From a checkpoint of a small transformer trained on Wikipedia.
Size: width 256, 4 heads of 64, vocabulary 1188, 13.2M parameters.
Each number is 500 + 40 x the weight over its row's rms, rounded and kept within 0 to 999. Layers, rows and columns count from 0. Numbers have three digits each. The size before them is the row's rms in percent of the matrix's.

# layer 6 MLP up, 704x256, rms 0.0782, rows 637-703, columns 128-191
098:499433423435506470481459451461502519519502505429504480457502470507521543463512521511372454519507451482464568476539484481439517432482526519513428522518504501546498492411504426498431530551487476
087:509446483519420552497475524519440488496527553406516508488473579455513519509429507568491450484529478459526459501545470466531475504492496503496510466540543537563543530548571505502459445549515508
087:449429411463472507476494467478498483508519457494445508494491528479454524499532510474545586499506531582510556532486471456530447509563501490485511511553501527459515494523463460535484519464562501
085:477520541443500513581480442422502550460536496504402474463450466499491536512519536487486492551460524535487582514554548486485456540493502443538514525552501506452456461562496495474508502468490455
094:480538449517548489491508551523467516456525431478507483527550492477555473478497442499489509461478524462576570546460481441507515456468566507521527479495509513513545602517494557502486595529509448
093:476530535505503512493511468511586469538512483526489470501522480499533528465456580500535466524497476455473503540456478437505491507509519514448474474504574565525496571546445501526488563542572490
091:534521432433462493396482486516529444523502559538540523480480504488453513413475599529501473454531467488507559450439512451451474470476553553523533476542387545480479489509458533554564514461484488
106:526542481433506529487451517483527539468566523489494504544532514532519451562486473498470500572595543535522562514556515497544517533516543539506498515505519558513440469550537505492494453489498550
109:501383494540529475439513530374483524507483509521490477503527456505501504558464510499557515444504500477482525518496481463582497484447552548501453513516484470529478536448585594545521558456503503
084:482526458499464489542506526548533500485514586486461520530473575482608475524476528456502516462585518493571468529442439529436496505526427552471552511495483455489484502530495528462464558462516430
099:553475540482489451473491486481456486498540469524465491536494541556457561502545487497562542498486517478465534542457484499477522467546452596481475525432507461511533577555541531463567465488428492
104:475474511510470474506534498545501468435467550461495523513523495450459472565490544555450530543457541483459495446472531505513460560562466449503490530441550475524442411515514436493522417519470480
104:455493517524491506512486425451502515516520514561485585524495499579471446494529527493541502525431496424512479486453513466548498382477568508495453496522508540493459561529452477453536486483512454
098:503495498515513437384416536473457541443465516494526520463496459517465485421526549449511529549464572506513514433403465495511543455514503487530467515504479542469464500473374530517466516487484524
102:470518449499508546528485474498431445470479480535450560480473554491487470522543507497432486536506493479485488470431529454499496496562510507503409479454496492539527521530477549531528562494504541
100:489496546458480597448523504489467584535598492520466531465534539552532558507500520531525534480524492504496499538549406498505604571527546496390537507575521564536487496501592505418462422500456501
102:413518545557462413484462493553491460541514532562466449531475535531486528541541492504488518433492452474543456425518455538525489466463510524492578352534549427494513526557524520587528566479502514
115:489516526485536448488473450538525511565517508480513434451414596524460452548469532539491474495525571500491528432484478454511496470531525508492513467503515433531423454493487478533556526514516554
090:513467477433424439498472472497551521566559567539504445425484539548478539475507498517429461410507507487430510516550500504495536552484521573467451437473519562535510453444484486521569435465568521
122:537416441452551514471468494440493506474577561523514510519478471472492440458518435472490473513529504451409486511479511495452472490530481458426518499462524500530505544424466505502546545477482489
098:541528500466514456412473473521508479468452502520474489479438579555474405462556472465466498528446484480417489471517580491492431476531560482515536496526576500425464475524431527521555509451420444
109:497470556601477549583496486495435543502447521476419529424431519526502481489488529488538516385423497540566449483463460507506542493471496497502454454448526414490500502466527455471436479465498468
105:491516506414448490465526498516546517472569525469515562416507485526471449536516526478527466529578452461526504511488492483517546536485492458500498513440398515506541515489452473531489431489552517
087:475492480418460582490565463487493468461449510506552475514569437509519493560477475541492461526483440464439506503488511596420586564550488478467489446472488536566533483488454494484447482500511498
102:456505565542468537509566500522440471500505516437468487595538478487610430508481479467570494558495472543452494464517370512452492460434504482478501573488471493457516461537515451567532591427537500
098:532510528469508479525467515570531470470520520476565474497455510442481503537499424522519480471517508379527472538433494550503516506514496547535484451485429502535476503458475535504513454485502499
103:543401540511517490519429459469547484468518507525576536475445442459501464502512523521474551445554528531502485526465467496505406419513466462497510444509527465432507524517446457506492533503469473
099:538486524507547486427589432539501475424574543500496512470531563446522469434460461500529515526570494574556454433496506515481523515519466514520474461493476465536510435508416478538453533561439482
115:477514504506523513468454562487474483457493417514554474482526447483523489508519586499454541503438441536495487512427414537542483561525551494505525482483499480507550497492482551512547475586492512
098:491478504539519509484538448443432577452495504486464625526500517393462458445431554492476529522436465507532439471504512453507568587510468509460451551555468450465485481535493501523500491496522500
086:468528419449464460448496502442523545542409513487488495517426531417554506470601484483473494515544503459473449516489532514496463449534476488499472451512432549476516505537478498466423478508447500
121:477541485482446410482449489483536419467554437501455463538521566550533515470501480552526528481595516567496493470486552468483426511512461491550466534505509511489534561532503490381489487432491531
098:562498499498462498490516518462473504532553508507548505467517449508545382445506585549529558552531428538498526465447453456591489503515517467522448497524512459460472473457465472420412507510396463
103:499504541464543459566472526517508491590491506521519469423440468551441532521516556467550472477492530489457528492514487452427544548546558501496475489472544488440561463488479483575541514528413465
107:467463531461533535459562494451500533537522521528541431477531552534528530503418531465491490537602538516459505491525519530460550544421449509545531492557543513531491421515554512517443508489511542
109:504510477539487444482505538508496389486500432554522501446515517491491613496495545482510544454474592511517511478462540481559481434480504541510535460480520487513571522529499502479522444562496494
084:483543536463422497491549527442477509519508452469471444525469518514514424527520533506510531474467527453443554493442466512468475540493515471521526462486535499494481482536458498485560479558507485
095:470456554474543538382570477533420465452526468541485518499521460496542513454446458452462530453508537413516518504441523544471461413469501513589452494439440473462485550472430495573443556499477560
107:425478489498530452531570458512567501537554468467518513464473445530558538500449541495513500504463444466522516458504450449438493482545472503552497510490517554498546461553503516512506488519539495
090:540459508537491532493525517544525499450496548554506519523442510475449380420501545507447498440522458497482518519466474533446484533561497426515468468510536494513489527503515529526493484512562515
104:521491475484513511515497515516506463438546502521454436495544489547462478452409519479543558486538467503524488491503500526478530481480471538422474507546553493483501517474517560517530521495506544
109:527447456505524520524528461524486540534504491516459469545475481459418506437496477437489440476501502498432510563446486552486398463485537461415425495492522473532533561413481459527520510508459472
095:516513485531528548483479502501515547584550540567509455547527465529494460504457506511557468533550468522536489520466506497487450453493484585477551511503565467501550544529502498483471550503587620
128:420509504496519511493522477512497431543489526442508506501519436492496420469487489538427457468500463432460432505505448481406462489576466547456453415540523452518534456480464475602492499493487468
100:589503476413485565485506494529550498478508478479486464494526542506515556524485449539480472482458463478492509467427496549513500518493429412489547609541503457469477522511601514561499509532532477
092:556512472529461564602495572554494479531529532559566512508546462456500452519405537522503446567464444452521478548525549478497530464512495492509551503500454520537515448447547559461501430510433508
113:412534505493541483509498506533465526456483529482466464510538466520485510471501602522477540438493495457509523452467513503532520498434538457602462488428503467478481519509532587551490595483529519
084:517580526478560456555579505531537482498510501448502531481484516499463484484463480505449456502502493505481538521513431465529480535563484498570470521495465481434552387566510455504463496427465430
085:496410502509469464494487475515451457495471557528508409485525492491593459452400507472538518558537488541519545547484580457414488520499456556479523517566543435480498504515453440511456460470508482
122:471463453546568467481493524486561396441520511507536513506523523544501486543458508511518483549481410509482487492489513499550524461541551525455529540466536470580488501531470499514424552408523500
092:408530444474501466525582539516553479489504514527502532558501522505506489469513471508477519491529438465531462479473473459557547499596521472533500511538515481471493567505488456434544484501499541
094:534500562550519474433564492474472444500502494489462529543420451460574514480480512511538425548491512496482524512511457448508506489494484440450504450520587476455489444481508544459529533490477449
099:487465534474411501504512530465537511456490510613521495564444489517456473467503461475435529438504531494503552615498517445494492557551532477540459542469539506483516559498550512419509501455549509
100:497490524486536492503509539523508417487515461468526499586524487486389483461497512392433465508529577522547393552468452536494533417472494459493443519480519542440483472522491511542500538571478518
101:530446467574552565586471514494496504460453468518474445503533482514475507519458448508473501498485533469484449523542537572457559521512538552474426561470516480452492515389526440534516487489525490
110:545416530495511483517543521513487477476449441501487512487501472514399507488456514492399510564498487469501479440469503524497384517471574526477487486536484502484368503439497510472525572527483497
092:504542471510594506529516595490499545499455526496435508531417547511475491495426495542400503523460472501446510464469544501541517545512539479530447543508553476542480487465524481577542512444552514
108:513534491490544583487511492564517505426470441469493436559493486472520438536535512454514524498525439508454463476486480526507452558438500461565440479500507468466522540490528425431493530497451545
106:526509488493505494522455509467545503549496507521543591481527494525510530488508533507564465576538475584562498433539547462431575618503460423468549493502508506529445490532462430582511552505459494
100:446562441491531446508513468501531485502513496517546452498523474536491548576500537499496461550527556460468454474500482492525509452523511484490453500506501498583489467463522493547532515488543509
098:520524452439514511433498429494489499406489516522582480469550470471507438408474561530515549463521477552497468497515412513520511469456568558573483428525449497513546446489517512490538505460563567
099:436445526523508503527583509502474450397460499545510412576527530510502504432527521475568479557496520493461554471532491476474452490462492556547444477452472512531436583537505428504522466446534515
080:542465500496568457479540542500549534578473651537519498533458479537450487460475503487452488534480434488516430455496527538509524483528542519448499509539541451422541510515548578548484402503491533
098:513541448467492503504477576496526489515520501450460551436491477547532560498511480522483559398432450488522541503478407514427520458494514482551435479463585516541535514550528559564458504524461522
106:464516577586545492551497491484527452574489455451492488543519540514530428519469447443544467470485499517485439534530525470527495512505423553467494478507469556478498539450499548457488503530545541
102:480576470519495512502493489494471528482552532549505495426537470627480568447511508558492534483499485456472459510538447533481550486409451488495497520450542490485500547460531487522543513582481501
108:499471527421496487455474498547498599542431512485582516544513579433476517487534610476521479525580470523495562425467475573448518568432470520484530556488482483498440387496443496536573496462476452